config.toml
n_layer = 14
d_model = 64
n_head = 2
n_kv_head = 2
head_dim = 32
d_mlp = 256
vocab_size = 4096
activation = "tanh_gelu"
norm = "rmsnorm"
norm_place = "pre"
norm_eps = 1e-05
positions = "rope"
rope_base = 10000.0
rope_fraction = 1.0
qk_norm = true
attn_scale = 0.297
bias = "none"
tie_embeddings = false
parallel_block = true
extras = ["value embeddings", "learned residual scales", "skips across layers", "capped logits"]
init = "normal"
init_std_qkv = 0.0511
init_std_o = 0.0511
init_std_up = 0.0511
init_std_down = 0.0255
optimizer = "muon_variant"
lr = 0.0095
beta1 = 0.93
weight_decay = 0.0
lr_head = 0.00819
grad_clip = 1.0
warmup_steps = 0
schedule = "wsd"
decay_fraction = 1.0
decay_shape = "linear"
final_lr_fraction = 0.1
batch_tokens = [16384, 32768, 65536]
seq_len = 512
doc_mask = true
train_tokens = 99300000
steps = 3034
dataset = "wikipedia_en"
Each number is 500 + 25 x the weight over the matrix's rms, rounded and kept within 0 to 999. Layers, rows and columns count from 0. Numbers have three digits each.

# layer 9 attention value, 64x64, rms 0.243, rows 54-63, columns 0-63
482526541529491420532475482404491554493495525499520454535509469545486501500470507483501479505484512491530542512484494500476557460477497500487510531459521478550491535446556457514486506514482516
477531482509505492529507495472504532496523528497487492509506469496471508513497445486492492466496520499495445448535492452484485495517509465488487499473542479505464467519539543507563538466490479
507525496544481509482503501505501506468482503528503531491471451514527483547495487493479484468450517491497475526508476500524552491487489531491477495473510502524461501522491504490474486473522475
500528505540488466430506555514506520519457483506509489507522502480465538508496469492483528514475464467507467450535487480533471474502484474498522531445530484523529456512495532501498492453476496
521493452488530484519487480500509555507508436513532538491489525488531511449490508527534501494466483507499530506469487510528494496532519514479567494491506491464488534464513483477503502551492488
501506527518483463513485501532474483486480465503495499522451529501455511519464507532483534488525506453523512477488519488527523531514501470568514529490517485515465499555505503510494492504473513
473486506485508491550544444479479534517506516456509444480489532542527506506483485473513525545494522470549526519466542489477458507475472452510519475515484469470529492519527440497528468446461487
485514552485536518504516493546515492478476538505529485514471538519462525539474465484495432492501504454475498478580468506515467499540491480494539469528466477504529507484482486487482489482542515
559505492514502523496467492545479479489505462526482535485499491487520532519494508499508488475486527499520492520525478500554503523498495499514560499561476493526470479464493483582468511509497561
525490536523529437551515499493476535470508502514506470507561486506502503465540506473517461513507515547499496469506480514535485542489480445521487515526493514481493445502478521492467545512590487
# layer 9 attention output (transposed), 64x64, rms 0.23, rows 54-63, columns 0-63
538479489510551540505525562524479498473449502500504491558473490504439488517461496511582473501526563503498479550471481553524518483542518458458522510498493524458508497528469526491532504463520525
472491496485489523491499551481482523463495536481546533503473516488501506510508511532500509464458472505509526480479473476528525456448467492472542503521507552456499488508514496522502461529518478
485449538494509509491530513470513533516471519506457486488541480471506507529464498492509494546518480458504505493491458523554491505529500509495508505499485543462506528514519477506479505491483495
505508487519497512536498510509495537534520496498555499501499518499509545506547501521515530538510483489519497519464476532482503482470442484518554466528528589499511494487511519491454487513456499
561494461510494533510482486494517482504477496498520430509533506517521465509485504516484451510497527452498501487518522489471527541529477555481527498481514481527508443502501491454508505477527519
532507465505574485498458495492514480467536514525498501486484507575499474464536528512479572501510478492484501493441460516492508535508474483491491505515511516499516515552467509542488456469472517
492524461504519544525488476496476519453486434489494546539497491509506499479511518468523495448485439533473496548541499464530501520481489467510505565497515470522445508527425546468527469502507457
497500490459500485511563499470468533436522526539484543503504519477524506517536470456489546523514477501547500500510548511508519461514495520497556539473482489508494489546493483471496502517474530
524504516518479460485537486454486471502535533526416486536496464500548497543517520476496506572487476507475500509488491500427489525501500534489520498479499512475500501532460468520510528473480521
503553521493458514523539535524534451456497472473449516477473521522535514489472557534551554484463488529539528481500484472491490475479543498515561462469523467482505501534479493466490536467491498
# layer 9 MLP up, 256x64, rms 0.282, rows 0-39, columns 0-63
513516480524485495541491528507513518511466448516501516524510505519527506504510472467537502489520531534530505510535563473488496511536496507480478509519474563510488516484492469547528464513469494
484523492498511513463496495534477522498447450517499501495510493458476501523467498489459529464518498518496516497476506458463470529508526522482534466513443532452532551481527492467491501487537479
546459483495474480483507489534479477478483518474479519493473514459495480500544473469491544518470542518476505521477527517446503533569475532530522538504501495492497515478516523491506544472422507
447484505478515473498483478527480555497469533520461499479494470505503507511499488505477550449485484459469483496524523488471479478480469484462457503510438488494486499484486511546544483483499496
479540483502471481499497501538534506498503565479455523476481465503492518523479550517557509527500513477495506501504470491536474505523537501515511512436498489516608510509466490471525461528517465
525472479488520481548458533523493500507474461508499495477513481493512480519545536499546484460532459489489512475475455485539553520493472488490469512534482535481538507532522495463462496494477495
498474501531522484471505502463557516485502491550473454478503527471475498502500485482469504494492443530504491510502475521520499451489482476475509497512493527540537521491498545494495520468515470
484504494491500534525485480505533509526497490455502482494502486512526506506500472495524471520490503488462492516512529478495526562464519453491453548473468497516518547528505520481532494474514485
478515452491510513508475529511541456457503472514509462502476515484500549464459493552530489478429474550525490513479512466547494501477481530485478466483491518482482486513482480529510524475449505
515502510454487480498527519539517466457506479502509501501517517504476522502503498479517488489493513509510514487537514425477489513504446490491489497495505488463477503493532491497490465534441482
487475508509516470489449497491493532516452515471478515530486519477510495501487478471517497518487499525534527510492500497495511462531495487487501506522500520527521501487481473456485460545456507
548507513520457491525509526523505526483516456538513509472450482498521491512545488515560510500568490564524461460491491472468518508514501538545498490500481488541511532498496486477549551453495531
542489470543515527511445509462493513557493472484495517485489497496500477499504466493499508502484498517501489499498486501475525509515457516478506490494457494528523512515448510523529528492485510
474481524529527537469497477485512501463541529475521561529516507496505473464455488529520532512472484477488484502476540469522520503515478500516467530513502512518515472461501466472517553495473478
493533500500492512508463516507497518472461498484457471498524475468475493516533450520539498480537486491496494484477523449510506515522497490537512528515509457535515479492491492516457524547481514
501551471490516520566523553505489473452449454484532506480477486481533499530478490528455519499483555503472500520498495489523476499493490539523487513496477481476545546528512480494493537495501545
497454502496501516464486474509493443490497517518489487489498508472505496479508519515544505471485468464398501469543520457479470478494481530472500543512481490529470505482517454469537487508483496
482471546525517482511506470488478511470504501514446506509466556513498508514472482503529509543473477534493487504462519504471521512479492495483502500511540513490478531490457494496502506544486497
472552512488481457510536508512506456499497480531514453464485498494529508530535487503593454526503536469469495494474431478486497508537531481523520512462508486499508529511450479516438454475506450
506528438498517532525512544454473476483493518492421468498492500546493506565523432490538541485485508531476516493512470498503519499515517486510468513503473505531482503491533465517467489489503506
507486505470439541489500503467510511463493466516478534465505481514450495482504483517500532501491533521477479490459519501535514502490511466504479511492497485496514486503497462525492530486538488
503541479466520466479502514507519466496479503492533496514507481507495506560485460475496486515518485460469538545492510489508487501520505483479481512516459472526518492548497495539500511523515499
479493497515524525496492481476486521528507547532494491479525498465501505513510548480459519511469472507497495530477499485494525443536522509495476532512485462503443518510487507494517524527503503
484510450530487448481496538559485480514507503467560505499504494487496511515480497490510521500471506486505492464470493513476485498517473505562485502479527508523495491457563470524467498519483512
439537476491506536509508477487521507456487508509481507469527479500549533470515470500482528490519488499488481517537528465488519506499445503484512478501430487515490481471455467473480464521461461
489474477507499512477496465536476524493479469495512462530499465512480520524473508479492471473503510534462518490500499458508487513485503474474462529523507468510468498474502495538495503511504494
502481444468476481510472474538548506468508503455496494514499502524474490517507532503507528478491521540551495467500496533462524511506531478488484493517484477510488500514503528545483480478461492
516465526521522513504467471515488501536490493522504464473502495465522504501498476511503505498478475496488463489474512469460469488523473498493495486508486527542495525482446530552491577517499505
533498458479550471506514521525460469441497528481502493506512472508537535512498460488532497492479502466471489521472529487512534545493524515463487489479469511501521521549464503501505526505519500
475508475551522494528473497511533528479515475471516461503476503523499515488504514485506479519537505508511480455497514499506450525496502517468513508508523463505514507517466496553467519496488487
518559458533502479533489524486503460505501477468502535494473475505512533538498458495548507499515488520494513457476493493500523524489511485512487552492481500498524543512524475508505528498498445
509437527510486454493482500494521538507498476539451527474506503481512541481468540525497487508543471496501516482498483508443481506490530539549484515517472516490496516453586512515503504518459501
518524479530480473524568546507500518503489448506520481532524539479502509512497538518503526482491532506552510470522474507514500507521468494504505464532476507489543473524489481491511502485498490
528514497489496489485501504546461502482477476482488571480452516492546499526491447491476503565482528503486549535540518452483542475497488514448444525478506462499496471510532508447506527491549498
482495502525473504492540525522481503491475524505501509516442500504473483497479483494500526491480498501444542497502508470510464492489477446470488527525485500510512461534476509504513509486490514
511463540576499478511454510495482512482528477441506528486534499493539532453490448487508505502513516517521509516541480502502488476492500494533515494505488474507472537485525511486501491490504474
546545481550505495491494506502513489497459484544485519552504492472504525502535496458491493514578485500461487535507515501439501486525469475518496546525492532474468520517519514502493476525474499
508486468553514511515455522472479484514510547517514497485501520473514542460466511523495481495497546527543520496465484450478467456510510486442450532504477491501521515515464494499476497526531506
520510521549473491528526541549526519499444438480488511515492465473539508514521514460540479530495517522512484529521542457489522512516488464504472485507487556529496515508491480496516444513469491
531555513500503452498514484512490477470497518553497478472512474493528526475524494521501529525471482495506538506464520482479477514510510504526470498469501515517491530533506481497492478490507517
# layer 9 MLP down (transposed), 256x64, rms 0.148, rows 0-39, columns 0-63
484503492534536457507492514501489477487477464510526464493461548468521478520500481499549533477522484494525491495526547511503488490540494532461501475538507514505524460476496480533498496523465517
504496528450561478494485507456500469502501478503502463436445490467509505513527511484511483481563492495535486520511474486501493522470534473522479513527543530460485506498503470480505468501506507
493486508470504521514482569527474520464505507490497475483497466461505534496484494491496484502476481458531517510493501513482502532473505530524516507500488502506498523483485536529550548518454480
500448521505510495509502531530509522478457562563512486511459529504497498475515508497537477493517487500516539466493492458478505506509524501511508549494509517476509484554494451498486528513471518
522509525477538491513498493529473530471499557456476482464499498485514512506478486506486527488555468503481487523506501532423562489524518462468491522523479497492476471486495506502470520533509493
470505553467546503478497469495533480503530462537473481490494490503483557536528474494548463473493490502539497457449492482434545521507517540473465487524482533529480419451494541490511506544457497
522486519474510496491498511494468467542506512509468499503533499517457544463482463481469525500481478484534481577529501479521509481520496496526527465493509497494496480463455497466508508485512482
470514504505497524544516457498512522558483521501508493522505482472503458440487515496481525515468510500492505498499490512499504479514459551523532501480510504478527467496487518512501525529474536
549502488548503511468520508482511465469497497488523462509505499473510546473531449509498487493436511532544513500463506490517483519506502537507498475492486531493459514519470475503512528482474474
519480489495536494505506564503493543474478473497476459502483487513556471555454509446501447484519507513481488499517478452493487553475481517464486495509517520475470528478479482492506448510492507
479493536505530518474512443507506500527504501457475491520505476469519474471509483499460488480490489474530504491505482557531484513504538496508487502471497503494492487518472460508460509514483477
506565456492455450468506511497577473487470509518518492477478550484518485478578507493533490418552470569533481525499468520520499474529507518447475495536517494522488567520508451484497509501505494
526466505516491541456539527488483492539478492515510505520517461489502492500459483543483514523504498512523520507521492476456482501496492472501515491509491531482494521525499478502533542533512515
474484527518520535508465466482484506460531531479519529515518464485499507470493515525521536493472503460445492465504483517488487503516520492565527507512504467515503481470493511536485515483453497
485513536518501518498476510506523522476461536491522488461485493508529467508490514484469490509528496481526546494472479498496534537505495511551518538484526474521532465494479528480513449501523480
501510508496515519500483524472448481549516476501533560483476461503510500523525503519491495526492546499525459521535503541493479512475522501506482492512528509521530514523486509454497482508538496
440479506543472534484495508463453491525477489488526508530469506477486488490572512518516511530474499498438450499518500498502454469493507545524508516530491497525515450492514475545505511500492580
504456495477506475493499494544516516491481532511516466499474552515523475527515498534503478496526498528483480507491486516521504488503529470486476539481521472475481509514510483490481498521498492
489493492427554478566545483514500470453511515521488528465523521527494492456552478490514498533527530409412555505565421514529549457551494538515527537449523479564539477493537495502508474508464509
499492465481504496486474529521529519553494483491509476549518490581522491494526508507463435496462441483503474483486538497535482521449522491496520511518496478521500453521539514520479503529520483
498484501525519506498526471523476475486521507458517491496535517459545523466468490486479501504523500490493506521517470521486484490495535479473511497493521521494457522517480501512509533511461497
475486498470509488510526527500480516498491496498510485504505502544535510481507500523485482495478493468494494495509483502513512531498539485502496503518541523525456540488502519494512504472480516
510464507476547482491475530513510496518518514466472498476474482511504512469496517521516514514503502502480488513503507524465509519499522442468498502508545473545539459467499504506490513510520511
536494474555525515475532496493518534551500478486505519504517504484497517517515527508505446497465498517533507499481522461523494517529487517526502531468479498473500508543472511481500514479484514
514497503474533511518536503529534496513500544497517498479500544484509513487507499535429475499490516501493480473514476474481553516475498488530502528442499494489500478518440473458480499507481553
469486501453485513511492478511459501535493511518465509520448477506496512501520529470488499509539512514478500483491490469500475484483503480483477540519504502470503494481540500503474523512496530
576488503511471487494533508478496507513453483484496494520508500516494471463535502511458528511463477468501505519525491447510497482528497461540522464531498532505513512501488450476473491477552494
513464519517504504488512496507508484578505533498526549510527483533491523445482485501516505488461457470492517518492478518479487501484512496507539529504540493521506480511489482490521505491512534
521507546465500492516524508533499488506480484492525506532548498522498544483506554505474540447504488503463515535534510494489464519489501516534514490507509517513512526523553486512524541475503475
466514509537512506496503500490466555511496481470506504508494506523482481467460519475502460543508521461549491519488501490500450480533531535480543524523534483505480495548463514533487526525508492
483551512494482481504504508507483487596508527502572527500440517522530501501509482480492494451487524502560497447503546512504555494487488499487474550486506476485522516487475494483488540506503504
497516521481458487505562424497487465487493501512485493519504518479509491445528519532493447483497461469472515491503476495488509458461497474512484467502485538486478473457533538492506530508445544
456510488479520479506517456522465489557489458506523497565505511473493500490538506499490525508494470507475473463477483503513525480525526500512477486516507478510493485481506438486492510489504513
502516519473510488571482456486487485466525443492496488534501495446491484495553521478453547496435546520470459492522513453529479491526527466479518463474490523503493471524489536506537473505469496
498506512501517465500511515513490488450493507512527466499516509505531518502488496487514493467513480495513532516498491494494500493516538492474499504507526496530529487514514512500523489504502490
491511481531471495435468465470492442474509530481486478497507512510509488442508467494532505498489491510513500504509497546557512513511537492521523503482501464508489491484523509500471467448511464
483533461506474490521514506477504519506456455527505512477506543474524476492512541454462476493563440482494494502512495523468496500513519443540496466494488510497513436500500509546484499506506531
467517467492473549489530540456467480505510531549577472478485471471518521506475506500498481528482522527570505437489474494479464515525501514484461519534500483519467507489468512536525468544499526
522478475572498447537493495529517520569461493524509491511534530487542488519504518463550501480487497501454472542495539469547508462537468496450533482507498481485514513515505491522525496553482490
506464494516505516482465474495552523514494491536505485536489509525495496538500515519513514505538533533506508499479499498505501512515463472516531500500511526460490457457523514453503466476498497